Weights of a small GPT-style language model, trained from scratch on English Wikipedia.
Architecture: rotary positions, untied embeddings, normalized queries and keys.
Each number is 500 + 40 x the weight over the matrix's rms, rounded and kept within 0 to 999. Layers, rows and columns count from 0. Numbers have three digits each.

# layer 3 MLP down (transposed), 640x160, rms 0.0794, rows 45-211, columns 40-79
427522524510476514481538463520488444544480491501511546530514509516481500511481534509398512519563462527435485478520503580
506476565503448394590473513474412445475431483466462444464497517488499546544486533520578526469525457525460532521525427541
498483499471508463538552531454496437488471438534434516496501509472537486448585515503569484544509484541517463483511519475
551541462542518502524506487435490538564466508522432497534523529517539507560543580496546522497557485421513449524517509507
564466404499569454505483473571522575514505497543435552529492502502497570488571519527496441525487456442476504527492496498
474536521575436484460429485559500531482502462512508527510431486467463480507491474500526485529487510476488522519504467506
530486499468510455450600515501536421487523557506483479496457511539464530468469542510467500471507434544542525527435420563
427487529476442496523470501514447508441509529472479467503515511421401510530520426578498463463514465488566512525485548514
505496541501531474450496528544502466497440472547490515498521493586487498489452539451480506536451421501475484491490508539
464499442459456544439503501523496453568511493550427461554559529470507489494420502488490486346523495438523458529518577472
461467426524511457463489469512530508483465478530517586514426501508579531495472448503516512477491511538535514436512520481
561515475557548510597441477569519401457535536502520442479509504524457505549454542584449495504520541396558505422525463441
548496519439484557555567505451523495509468491534571456627542543471421592540528517470486495470433479476533475542440481514
413570561586410503483529478506591509484477543569508420472504455492452500476568477536518473502499508382475485528529468485
513510465482569463492465519544485527483495572484543541531565457538503448509464461479472515461487580512504461519487542480
485527527478598448529444497469471483538455510490428483565496485422548454513530454460459532477462544464489469516446539479
469519511533452511531526532495566548498434456465522452487553527482315434512524517423481453474522495468429424508468481475
486492554506516525499538515497498510513537522576572500449463391541529516562537507414512490483477569489507482557521534531
523547486504509519498517484499531559466479565550488504475481471438507532523458572454496485498489511418506514419493526493
482407534499531549516567491551483508594414503493483547426494489492453538464468504404486520483496565478524510505454480547
391580526484457525524534488508442443544428470426449485561480508541517494461479561437522532514500543541536433540517530428
551534467507522514527503508551452475474578482525477536510490472497480497550441508488400527502428495466465423445530497504
596525438509504556531537473528491544478527467499484478486508510492497520501501490569490501564528449458459505532588538482
511470491508481525553446459559416521596489515443536438506528630464525447533546495543449435445502560449486538457472581473
478526555542462535495564457545427475533567522490446485514478450552616514504565558430495479550501492496482530460591458508
531583435430456532521475460458550494439429521501479472477474517573523588460495549534510484500515511492463514575463485488
548538517421460527547479432557481524441536506472537538456494449475485439519536611458529477435506569457539457509442478467
407548450481492448481526485543488508446523535585476463489500468461435543489538531465484455530542505525527513387452479537
439451521562512502503426466453461526472540472520517523473434516506448530478501509467505495464469485527538545493508539470
520510529556492542499487482490504535488497477488468534450480436514478477466478488532495535546540466482510492466452483567
444535459529483563483522497475577505513520467516532546494510565518523430576466499485482436533423370490419466479485554512
548488512456513544468544430428475451473593509582551500515502515545512443496575494606463491443493554551483444451478503509
448523479535467534442539473472493515433472548455488493511456476551486447554525510542479446507456464532472506468596555511
463506489492450606469485533442467540545527488500419534468541502455488461484505431539483519465562531493548440486519466476
504543434495483484542448494434484440546497464505515497479438472492437538503460507466442470505485500523515462496487497535
518504444439469570468538510462535534465501526528517518527485515490509447480473462482488498461501516530507455485467525493
506461511500515489476474459507512477531468510451489625501468494488488491439489402495512491498513551515569528451549530537
510460490551476482511545545493548506468490474509511489421482477478541421540491465474513519464432537535496493491565519455
518524532534537525520511512562470438480486458461427473503512472469514492524519515517541515507552570496512473485469514460
496557417469461539517463529512466530476503466531510537513523537509548513510522480515534497444506498501479484442477572484
512454438494457531523444465524431483542540433521516463504512535488461546523462511508441510481584528546500552452582513499
509520485577513442457564520526495407484495429485539502511415554473454515527544491456434517490506524475486542453547519442
540512514487480505518516428520493471503482606567425546567471529461512378575455518576521502425435560460533483477552513422
539548586553482478443573470412498509482479433535454500481531498574472518600604498459473512475527487460492505502504498586
395498504612433585513572503458465487500422535570485403539436459479499528499534557450488524465525531502424524498496477510
519449496460399476561480511454552491521507519476475473551422497497497499450482438498526579455495502508493557509460532456
464529409478433541492459428526500422439577495436519564502509443432548520565488550463542472468452526472397490471521472471
551463525538510560511529492563467518546496517574473539471520489513535535445540516530543562605468410511563528443485457532
538497445485489525500530508512484473544509456530429462475525490505486475471487468547467531486536489485529465429568579529
496487490487472489490422478491514590451503533492461541596430455487500501463516458550565545509561405482489462505540498524
500493458562514548573491568487513472522516511475549536490440521486444468575463549533424459503556446489468509507501542475
476456529531502485497510514511550577538470447553471465471453453540539468469566592456554471491526459428509468509422568539
477565527522502494524527435460461460507529565538475486559479432520444502504500471541459460516468565490462485504501519557
566505538486414501487494545465503541419515504399524475485408395452451389538469504511507448553543510478524495484532510563
495438555504432501482514497454505507434550482489563500507497442468528469504508437520531498562430492489413610448521455523
482480540559519532564490474496538563530537520540474539460541549484470527497458510473515593494514531455502530427530537485
482542484436496496519558484534551514582427541508434489469508512569435475428518502488531471449475461514513469506556490548
483453445483557485508542528551522530515550499457482556451523437507477503401502509527499476561447563479462458585517485482
508495565471484511478540501503533514577528506452546505501540473538579499452539532493547475457496499479524595459530531589
527455567510541572557504485510548464497540520443520475522523472461404521578567517510450482538552483450464457510583474517
449501439471565452523522551545464496475496451450523539533498595493562446480544509509491461469472536411542477491546530523
515471510525484535502478476533419430500564499510467460443467565509520482584469520560460578519502466526462532471459507503
464468499518509537474509426428507512482487521597421520519434472518518429445556477454532440499471495501500510527492450457
498532531525459475497489478521499580524475573460433480523489526499523455536461465520529547472517450504492474485457513500
486525535416534492498516493531494519495523543515473497476561463469533487533471549490495510507487516555551518513413478481
507537433510552458510552495508493533523482520521462451512547528526497474425481565539515479424474528448492446518465516568
533396497470543509521460471499562438491513517501586499546444534495471510456421517600495516504490386568563553483443544424
444518506505460468516502541518521486442471460524519507514567395441491473504525524460439510493490531506519493554476565494
479489471497515497528503509565505469487525566517488527505449470557485507508452553515577555481519507521463491411466516468
422468485523536541514525472466491459524521414459515462470542539518568440515481544400507445461458432554527458491452476435
545495437482524512515445528573476502520503485496458480460510518461561447466474512495537445510462530497532447578521533514
469520505448484514503464441503473519557486537538485614491547524483481472465505553464548493447477568501432512448539512525
487520521446511481541491513521480451498593503557570504472504504519478496553527481505582559502484444468459484532524461476
464465435542499422483459476511521514514482531439454446467502549431488546480434527461497525542504551530473459511452429410
425560475492541450479445519502493480478535618515493496548506450496567568442483443550482503522521478472465425475503499500
436521488585445512461530494517523485546478485486486573476541454550462550414548457446541470534521500559457479532532469502
536505435408487528552517545457532539518506479533475513549537511459534481459451518471476425509469513488485532525470514517
408521462460480499504515525469499498545516527491534495467511500498445412474584496539508471501461526478490531457522509472
482519489428420546501522507393449470503567493479505502476485511498558456481507514478485440485526523479477525501525518516
544500547536476534470495552515452509502456502494445484548495511532493463495531510451524404562454497522495503389516514479
512514366480472537520543477519456580550488517476547432446479537548530505521531542503607452469456468453487421430586509462
518519460489449462591447489494534556567518527520461473554472485452512562488511542523483496486482429455439564520513448528
539516467520480509590601520415434447521496406468502507461441548504480538381568496525469502450538498503494486452572456450
550470506446467517477468508550506547491460557525525544460593601426484429435494445476477485465489487514553549466463505512
604508504479443599538552541472386520473474471491559486546506479481545521443485420549517502500614487531413506468522437506
569495513517492454546553452490542431459482487549510573491552457507515533527474529512481480443484462497486407527528442503
591521478596507508503479531475526492520557386545516488497509428443521530468475528533488544511420511472544507511456514570
549490517527541479465497489500467541510444538502584422521527474464537523510469519474472492478564498522413528419476562479
401484451479448432484554510534546461540380459479483514433471502533502474531567484468460507506441492457533449494541522516
536481486544445544540470485570434477447471610469510479535416511447497451487525546521583569524484534446480523498528476458
502604467567443432506538491512539504474550558599500513535514451481470468505444517525561493519478530461513472497560497481
459590506505428472541512502581478499527534458519477506481439440514462497473445473466572512471473507427547485521462462491
460584479545496530468469536513448532505506515508518550500525473456534489498455516496448468474564496461446505488477555543
537471509496450551468479478470442434500541509483522493496505427502558500435506604464507447510485508437530481515456513528
490496449514486492491481530552481490452430506509494472510480416508517491611476491538513442486483441487519494482460459498
476519526523444542458515488507545465513515519521485501523476494480562480530445521552492548472509502422516473521478394451
430518516514554591469556492574495469461529496496567423557463482549442439510497484471509505473548430479543440461500489499
491483514621435507457474497454486522529486463510462471517505518455568477444429525485434591472479507495493399459516498480
558527508536532571465398460451494479575565552433498455551518502507603513497480533558524522519498507498550493507539429486
537422534487485506464488477515544485495560526524489435498512507434439440530571471530489513457452505482414481453514483513
510497569433509477500490440463531457479495512456503498517489567459442531569518472426563533568516544520556504434503520491
499470443472566570490445449522463449470517540480544513539523520484420469517565483561528595495523516464439538519503493449
491492513472479550549568510474538527490475545405464523475577455506499497473461467510529530529552491467506539497431475473
526466491478455544500497479587494433432520457419493519483510473477516500500580464575494478553563451466568523477556464489
485447537525488548587479462476448524464469584536459552513576475487485565588550511463506496512518527470569525467483532486
510517492545488558538541432517513496514522526456453549511471428452511553544458553478527479521537531455406486594578439500
562523524507475554565459472438522483553450489484479563548534428447569565464469425523621539461565465437465541456540417523
479465507514522461528550495529556485426544540557438561492482461393509497457567510501499475542509473527537464482552570480
491543547504509489491522548527484405561476519443505508515515544509514432515498565511470522496569463483534444474538433413
541514552544482467478488568500505485519534423444488499465562464547556533505491591491463507471534497455531460530584523544
520503499488503563489532517498485544555538564454457468504433527467549485436518480566479475475468484496467574509411465467
528433512447538543458527466475512507436472468558514510492448515567487508422528533507408536488486494538537478483434532487
517544535503492529496532545514485479509425541545490523514518450462455519448458480484510481500480497508571493457492557550
478539483505552489527496586451490455370446520452410522453483527463506511492491540518541493538492445450458489496474510516
532474432503505537487554496521515451484488544511427498470462536551506538526509516481481500461498528387484512596436512480
472575521536460444436488563475507471492526530561419552540499460478406487520548437566508518477513516475465562478505547550
493511410462405490523487452535503461497521484537492550426476503461455542442474502564481561434516487505505507469467479437
428458524525500550494527477532479496523505516502536485531483539555435502532517468468488467468479514490528451526499525548
499461514475486515509472515520499458519507538513484517505506530523467485547570577469531448501541552474525484469479507505
510538532450445520592453461517589495542525470570495520506488491479504471490520520535514559512520450474473446531406487481
505517468422448556522453542589427529521453555450509500523526447526481479473534515504612464511536504529553547469460443561
502552557559483460524514480530485500524460532475455512533557441423493451515586519499544535466542475470474464495569513493
498427514527558518494473503494494492527465561507522536465446546602512497521477500485515480593508495512507580487482430487
488488505569531468434516559522497527507491472515424518515571490493462470469510421507499562458481562517445455532514465443
517474413498422507548419459525590526516506438537514545555477484488524503492518491475488487571512487514532565524515534453
438452494477558506547534462508547381513451465571485526522530608531477522452547469476518504475599552521493522488536486506
453457480490473450510477523519439499559453478463423502530476474473526443491561512507488509462510506508535516487442488473
554501574505536512507427443528451435521391552545430450606482515579503450531477490481512514442522420501496547525423512503
568513552468514528524461549446493530546461389536536520486480523456415535535511475480530514494455471516469550550501485523
496472545523490561480501493541443465509461518475500482543527505507510456586420430491510491509575448517464494519502541455
462501513519506449534486507474494518440438482464501474502571468525548457563500502469555508510529481473499442518484529480
445440486498497503515514499499537509547524498467420536503478508482487524522543543473570517534490522523425448483481472541
473509530506517513430526457538525547508483576536452500522481503565517550497529466584491382441455443529495493515451498436
492504458481534537483517500530516499518504476579516505551555499464498486486471511409482499480496480487550520559514442457
465459475534560466571514487495486441528509513545512498531465450500465483538521493525494468522491569417518559480522533497
502443578466451503504470516505485473449534495548533480483468444496455517508430550478529489507508501430433506497487452521
474532461511438468498459457483502493418438468507475490545540523471536532525485563464480501530564508521550500505492602498
506565525454485456491517562463501616477470474463455462455491487451474427518495538470455455520530506556474522455480513526
467516439460514436409547503506536514512550486481454542471522382554479501518501595446491519450490452573561474529497506516
482431539517487570523525548515474500522479528539470583545420467573546536462497522528545435549510445519524444564507504521
462460403517532547493514536556576473469522496456454471496454471413540469509454505539404505533488483475518489490525517530
492510479547491492482540519536498453542538480501540472525478526467514519562490557490487562442406494518556531453551465510
524465529442512432527538492458473569553621447502470499479482560515573435511507542470565478492496447450485512508489577473
544497472531460487480396473517490474531543494447488485513504569473523523550513486555470555480535485510459520534485531406
439484505503534524538527559520483518530491496520493487536553542443453501453490445458496577493498522495597539458527528473
435575517542477483577421402404549567518451523465463515499566497482498500476440433541485475475530530523544512461527511498
532506558459479484470447481495486430479511532531526541550505474463518521507455501581532497491501515433571407548483556521
428495457517497489563504574539506482448391417489533452455535474535471466509524504502425529530531561533482455466385533511
568457496526530487457557443536476502444438529573531495520538552577511490547478470419486524521514450488529529574556503447
442499390513521530521533521472498463478530472528440496514482478505546508488532485542591546497522526469559520438488516583
531462519465518487475477519480467503476483502527498503541470498518535517511512561500472447540543489521508440428475495502
586496494519562466447508493484440499506487469551477418515494521501451482542455482475516505412517550566443524436527472435
506508504447548484559529500554481515489516500531404425557523567450553564507486540536448512485505437514483575523567515444
468495468534537552498483523494497503498495426430523517504539478503435493500531560554498455520482542446459505526437525554
540523561508569440419482449534519534591499578446508466578470567423525463510464450479541502537596497471513461493439579552
522532491487516417498443451534541574495491472548507496515490501504466445497562566588535492532462459450461492560549492482
480518452478489472486515484501484434522438533506515495540547534445590473505502509467539453464552479455423510484516487515
494548533498474474565523531505483491513497492498525495507481538483505557466493477513508487474473509449507474461473515495
549532512546446506527544457530465509505458526459462498473493519490433463555501550466438490515531440477532494513489472511
505462495516526502528565468502499544567579512439509478475526546453459528487475488482534597502589517501556496479485562419
472473474475542537443467490492506570510507517490517486514485495514436461474570432500489516493551452487503470522418469490
508538515519460531493423439457521456530520492505479537523467452493509546499493385513500527531480511496490424498532444466
493474617549456462445472527588486470580618534550483541521516538500491464521561494447477478452456455503420533470481492470
437487520502564524506459482517492494532444540535510469558555505538501489415518504445522533571550475393498462493496468440
536518465465500532499621528481553502520501547511501470555484530427491487534446542453535577420527458485474485499495502521
522486495565524558522458506526535532441523517489417495466470415482533433461527544481497559465495439538447530491458494476
379468559434513498457551524505446526575420483401504519463534458548454487515431446493535411570525429499454545508469464512
# layer 3 MLP up, 640x160, rms 0.156, rows 46-212, columns 40-79
520403565492459516534485484458506586537504465578462519541449483548549579521504519480475456493451522552503539422617463421
491507516497502442497492516548495532451532565452538579490490544478429545435470450490493530496505513545434536447486549464
584462516442452407499547470591480500427481435473522505493519556474496448455550512577489508518447546487459527489480538458
466543460473432524461454507464508556522536497553475444446496531602545486464585486480548582489533537498463499471488504517
529471504468527480476491426511494453452479496539520440393508446524504533487481518523513491478509501509503484491571466550
515442515420506479413452503510489486448525561395524436514518517501562473543465453511458546544444495517448543455407566509
474472476417502485531515549515473531477498423490460569452468494505475459550552505509489465442531515563469500480475460504
541570574479477506443440458477448548532526533497503515474450533537538494476528427490471466391527532534471458498536495524
560481537503592409481521483513484510485485569586489448466506544517510527513476517509499478510462476547519551533471427444
462517569536576503529455457524448438440560437453388566468508545466505497542470490434413454552433542460515517542538536479
456517504501517501498482492526524505504479523477446467518508479503442476551472487482478461571538528531530526505418428499
513452515551578501488503582471418485513519504438450489471485514540414492496535509597452522510487473550502531558449567520
486418495447447469484520469484546542532522529443485546475480437492497510561497491474549464501506550539504491517448522542
534570526477517478457457547470460450526535489498548476482514522485549541469491449490492515479452434521461445477463489472
444489521496541423452446511458518521517513534465469461492548516490539491508473541448420496531470542497546532475497588524
578454483548493480499493527518496514472538490500558488423444520470480484534508541556531483435472480502550512499525467433
487462502499437483483507509494539483464542412401460395443466459544537479422443478501483513533496493579498538528477404521
565489415498524550440482490484441593453491485493493513513479526488527448472505479502460564521482506483477443444515559485
500484464524460523458476500530482589472442547519551527424496479461534446460543463477537452466565490540481479522387475529
637531479458504476552531546493535560385476460547502486494550453486517496528512470515455433458523545470583559544506531458
583427458481554477500396517473466500500401500472537413520440564558503454481457397529464505499485464537465575490535431529
505403537476465474484455527490482410439466521527425517545476513463519445518576484505532513503460523534532444573492461536
576464493449542395487536523413471497424505547528496548457483481587476555552528474389489505530483508487554477469509512518
578491481531422567472561489526504558471505545515481531500488499544427478513549408503581480468435523513572471488500500489
502428454541561515423472528509463457553508469524469497516468442517483472475502499536536534427475525537464493460559514449
556482487494488487533482500445572471526545493470505464474577485530517460478443478591497508527456494509478522412493498512
497404499434475495539473470479461495461500458483521455439487469535516514452490461579544505408426503539491485474556458558
520522536484450465498459499524454554563477513544519556467504509508468470484590450562415461533535467547429521523537522488
504542571519486473410510520518464550478485486530494489508509479511514497560491454550502490465560469554482498538511464444
495468474503526435503451525440501477441534529404533492482436528461522518465416487507495473472499533512464477474524487469
481485527562561429491440436507535561549474439490462496561419537497520544526491470520543483429520485517503512433564502500
498549471518526464493542544471546490547521503525480545455509519475477532535517480534534452517510508548539504469496474533
516479582506501486483451548481381427521528542516472513506483500520493470499548506520533558499426471521518576574508575610
429492521487442521529475536532470484501582540523526497472516533519501475493521393489427514497499465562474569438527436536
510465506545549441491492513549527513445492557444478454492501443460486535480483472523505540543512471494478639467502516478
448492500502546456482502470496475531467529551528501451393479502507567481463454527461529558550468478500459533502516454487
548434511494533490497542535460538502558486507462534472538506469509449488498481553517527541475498467527444498546430464514
561535539524621491524507509429528537467470482469482508504451507530521559516538480546490497554497411558484447542486505532
441481463527512598472507481526513495497452555597510470480444498464496492492476473533394461528497488463525517479489485587
489538501473537528536399476406493546510543562481474452540437464483514523483410516471434503496525451494568434500524527461
464457579477529495492414488536457550469473517466500566519425534531474539517506492560545508561512457534529442487456510488
490505442490500469543579486454481481413401458493542456487503484502524559425538459426392533577543557515514455450532513427
489585557450549488456501500504470413515479478518571444511542453630468526512414453554460502604499416526387499562503583417
510493492460554470520542503432620460474473525480441479420543563476508472501489525473382431517457453494530569498569491585
488493542508542498516491570582507549491482535539505529557520426464484490478512535477467529490548449518568530505517464589
494473496498479494489517484516515447492485523508475504411427617538491503446468514545486450448455505539520510542497501510
479466497484495460580472469494517458556497524417557463503445515539462479474505507561541500501475454515425450557545538499
531499539492536469501474473466420503527505525492502509464496417476592481490524459495555575560513513523601553454530535487
489496563489528467459481514550424489484425486522468481551508504538520473464447490490502484497530478488513544559479461498
520564541462533458529511495486580413505547519484573476553523506549567442488479491494497582537507485474497526512538517482
544472430511521462496520467415459497475559498446468517530527460408540618548514457476506508478492618467482526450480549482
520472477477442467494494531532506524446506456467478507506538457472543566474428446504477511498497547541541515470415537525
528552437516540497474438446531465459500529432414458566433491574532547508483556433521443547460441487549506425531405429589
535458446566519502488452481440482468520470502507454477532530536522600401510592500549486515564513503500524503546520530477
447522477539525498535511454438479524461507472470447502521464500447447506467483495448481586511544511465495519531489451553
590486487468545505435505529483502492527482544586532474464526489537544558580532505568502507463526509506450490524554531427
437540552506491517446504410498471536493511560526480481490449480513463494404413495444504567473522577495535469521551563558
525485512478419463508446466504596474504473473458513521467516522467465517479464611504519522495440538524519421488469458539
551461526548486452477508528534509496483470498527538531493501455455453464515509410544494482489423530521444466433546528566
482461481369513508498493508486484519503532472488521360563484560544544500531472492451441456531563508440483496464529486463
533505527497404497495442461433516529525496504498429582510482532522502476467490453466553478548466512565512552451471515477
501439403538497515513482485529535477512533399488513447492504509469522463509456509531560529489450535562504465532486541481
538462604514556509511539461539564456484502543530553477499488419518492508519490577462463509492468514486504561502475463471
479521541516521499537486547555559600484483498532403433497501460504439497452451493483519461517551504466482474454491533534
454439497492480491498472514535517529482508489510452477494537504515451518531464550530545501520492460508516520498512538566
604488543519504432472422410614473494516543481479494529478475511462551520477534527544494452518532469512499557463507506474
501416453518488432507513468529545554527516490527487438447464543508481499526553531531531567482588472504493417440494527557
487476443493450509526482493523540455510510497444489476476490540486523481481463467416564555486516548486562567477544441504
487569480598534478466586490561439407522520512486554505442528588530409525498434443514521516487553538541520481481537481470
495427471569504422491464471422500525488522512491463499498520496398445477524493478536486556524458495474463488505470459455
519517503452488462521436505512496503499491454502513598456470496547453548466456431519478475517528558506511495509528533463
491469521559521464478496575517489490497505497558589490484486533566524575517445491475443491523482493524471529510521395540
530476523508490511455505493440490479498501541503475486529457488490516411465491494435534478589497444526484530520551522558
526473506538483538464481484523459531483392499482505468490451468551511530496471512486486366532558512563511536451562461558
638528461472462453469470527449491442530483510523533411529535488540548566467464540487473481552495429514485496521465545553
544483492467532428482478503463535473554530519438485566466481427536476478540539471444487492525506517595387438550487477414
487541495510563443479452509405525432470460537467494523471483507511513509519459503508524432533503586473427518485472439499
469458503548511456491507439532465592488470473491491464527503495514514477494480544450509509420483524478555463474484487506
502593520496501426548513434494463543446513548418536438472482463494485520440514566537517511438479513508521496505505489475
581513570480498505451438523445536494452546521515524556579484518422505488491478524538478396605518445577489478503466482570
444494547475507442502556451471515508468577489445510488471487472463474452450501492469468510479431473544495471464522501465
488529521455509528556475435450477490568438493414458453524573507541570429506457480427490473618521501495495445469456514528
521491491511587468560474497435463568519427431474613420499474439515445593447473523534518585457442503502450466544562458416
527546437546525406470541508462518503532505482469505478509482418496480494556412464545432444603484454538480518498491478456
542492512498537472491495482546476501496511450502480524540513472502480478477527506515486428546562554462526453470489513467
545605560455500445452462527482511482499512518474526487548461509508436571517547497524504516502449525581467468496449495471
413527499565576467548501510479513487507417479534484530414492519437574468550525475534484483455554474531446520503524481504
453547541558487560514444541515478495480489502515632413478507525435463491529548396492541538518558585577469519450530499449
525504523453479476469482448552417539542522513504504495524512513493601455455534539505450527469477560578494530541531535518
476451518476459528499449512435522549494455423530585463580463507552410528467521536463555546470445437534505434509453473461
478503477480510498588504512506492521467530469471518508535534548563572489517480487491507532467457486555529521493492550452
463523472566551473489509452548526586545542474510481487475472518502499476569480529469501499479439552512476496537510554591
528524540532558506535485493479486500499497549490502478464519525520433527479477488460557537503499484453485537529543483517
492536474516503504493495505533453468493491597430486502571448509477531542480512402527500574478495448480523513538516602519
538465494524452508453512469549600531500542512482482475500512568545503476471487484496457523523477508495461570468500520577
512455514521439523507496469428513512534536533513560446531527484519523502472534511485537476527498542462477534566463465511
493590435529466441505482506500480472489560537462458488495477541418507503579464562516510491516435555573557528413467503486
461504482484491505474508422479499515516511497510505528466505490514478486478440519430567515529402467484528554514432505480
541469524483510508515439483494532486500403499503522570446466479502465428468459537525509480452478493532474523523449478535
489435417557442474447509506503575536580577487483496571485487494498548445441584497442499494519436564567578483443492459540
486565478560445529473475463450451496486498445595485410458488467522627420525487474480507501580511520520564446461503477537
531436462473515490453518506537388484427444584527577484490413540523495474493477528543502447484395433521476419512448461521
459533473506618468511533497556456617483560490542522461495554430457547527524466537482433455400493511559487504468529587509
498486472529534509434449491580482475543501467542462485496461578588477490486509488533545449533538461535470506503508507465
453509490481528572475445474512467493499516511515548444545471505516460558514461492465458568536488467530508490530484533518
561494452496473565511489562449483531518535512494532476506396459527467467498507538442506495519491525477475479474409513426
510458467468502482476463477524502434506561416518492482496492506519575488516536458482523522511440518533535528535503460538
509490479564452472438491516508478556466470558535461502437469433566459505463523508504440510536536429538426525458511524582
500432456484508515503481543514493516538525499462546513479535495449602495432537501571474503531451521482549520500475565447
523543482520503473524506503471462522509547463450466531573515499435538458479543544517435490485513563461519485454484542477
492531451493527527460475444501553522427513597510445541516516473531432477474467496560551471464504514496488559508528411431
513497518541578497482542436536529503497503508539485509474518521518538492518558485485474489567451539466440479508496497444
561491459488493489518535448486501502519526435504476492574441601439578447478486445490418512518461494541486498607475482527
542469441485494450444555489539457507466562606527467499509494525533555459498498521508529520561514469450452542555500484482
513517493455483470534517506508590588422515425497478468475465502438503573529498531473492593537508472548484531469513495487
517532538486531515540434508493501582425473578504538528445475501485458497568507480549465467492460503519493516466515496499
544599570527431516518432554450481484437494488472473469477507567475463450530499455461441514565579554509519495499458521484
515549550497519478458487473522540467440484515490564491446454483587418513511469479504543435521468481575475523529533485473
466574539531514439482527557562455463455532443545547481517452416497535508458533445540527472515471573574516597544489579482
568509559512544525479501416553437462450478487433520399485473586469475533521396487534501523490463453540398481491557450576
558546493567523484542525459385503548484517443520560536398495508491552474529453487490413579578519536509520441484475526465
486516488453492510498498504536440449519547439461483485473487476426451541508522523512455543486528472528495445527531489564
508500486487522523467519471503505547526475526505488507483490451527582500492415504503435530414555538456522577444456487489
565417503466553476530502449545549527513532461451499505554541536480530494482519491459493528555475412541421548439453447530
510457494472483593507432560477466554545481527513492542490463475466484436502526443501541525488502494542563530499571499465
499489533490479428471430494476515545492516453511512484482447499512507503449438448508511476549545502537510505521448424508
487505411538562460529495572565464446462490427484533474534500483498505478448485476475430528574513566510484508516543440509
527458476467500433543524479476520470453487493555459393509548485541525553515497432518516481515509479533460505543465507500
512443471449523503515515441527554619487478569482529519536420430543557542461496473585492537465516467476507497510548552391
512495530524504467463450552501459508457486447445498465475446499477492465472574457479433474549472520491507501467459442500
524457451518520517417538557521487462521489494580510460551540571534528502534480486470457499478485505503560551471457511487
470418489495451494503562485543477471553478503564582441521472494570503531492524547544490583534447554489539482480483519458
534497415475581551526445394491458487514491539480521535507530570444479416513518503464487445500493501497508484482463530534
569516480491435491505452509472510587451437535428518489461491501519524512469442465542491486488477525476537448494448544552
411511482457490466469481517406515576489521437524455567455485460423460514434516463509473511464509523511562474540463521468
532394532470452501473541492475495470525514532511519439541506481568430390433503447399602465526462512527473478519558441511
408444518469439551412515466452483538444505506467459516531496605555470515501489454471466488590496505543511564523430484475
488485507526468476512491517507564534581536546481432496499456479469502483485500498510479564476582474449540527528483515580
454495522457534507510494441483468463551545549486516548499461511452545491510520475535523451536539468461551480489506508542
416489506480506485536506459467499467513498524506469445489510466459502536452444498505507499487496439492484454509489533489
495459505474489559498493487467451442536551456562511404526488555505496549538508468471496462473560535554460481525513478479
497489514497526501519524518509478508503453556513457528497454493501481511468494525526464524482475520439506511491506505440
520562431460508510419588540384551532537460412557510462463503525475473470441495512529488516547511466518528429504471517560
477519454490508504458456425489492501517537493523500511492513539516515493540529556491459479511556509482474511423496506473
508477468517456441457468463533486538518445439413513494419516479523488587483500468506449433526547450517501502429516462520
530500456548492493554422518586486516462478537445512487350525492472472482514429494523534473512533479516469441476509511501
490560557504560494487471409518489535440503471511557460532512527520539491543538515558470521473441501502457514443501559442
476438510441441458575510477476532519506532428486445503441493550524490499448580545494525533528534480484498457520523466528
481534565528599471512392404524526482509511564426480461545500491542504471540568553504528492435508488523407476469472512510
561424525541501572520493475427506523491512563536516494500435469439554452475580525413510506631475467531512508474495491501
517517463499498445512532466498454512535521482492514509491520534485472562463498494510494518461454525502513503508502479545
428458521382432520460571532461475464449488539459558463491524398558526512462542538491494515483538518534584470519545533421
507550484456520494505484561527404501533486485538447503485424508510501469464504576462501489504551489553460570488473498513
457576489460508587487488503429439518474532419477547529545437508489516505488479507541557450440469557535508422510528539483
439460448522510462461468551551537530488472520506474553600483528464506532442484495531488541537504465528545555533467520485
523495544558538495500455559463471489471485500544582493518456535546443456503530535493496517458535554455530507407507523424
543536479541498491453501553527542528523540549499466496466462486486514504517450518475474472481485507516475485491470494459
550487500416505490457514535577521483446568447466512512501399512512482511536565456478555485508534527501439457457436480545
530503558566507462463517460507522455485505586585541407502581480583554378472531548550482513517411466489468506539522504539
537463555486469497545500522387489503507505472513539503452543541455483530517449495457477462544488471483585491508491474536
506488447539522498521472560569530559482564477518477521413483468543597511502522553514451501536486505505487534446547556575
549492543481551489530553506504512548527451559570510484501428534493567552446495506509504467514489520588431516498365485544
470453475485556469509559422482538487436516495555458480472544498541502462451455508532535467501562472493498507535501502497
497466509498522519468474522578536491524462542472514530517550534447451506514460526442549530484499502477535531469487507512
523526557456517498469422529487531548516518512569531529525434506498439546508413479465582431542436516519520504515413533527
573521447547485532532486526465572526441511527521551501513485512531468429529518557546479471517502546505533556497547508458
512418533523585471499490495562473447453552474574493476426504468539525557439530508432507527490532417509451496432419490517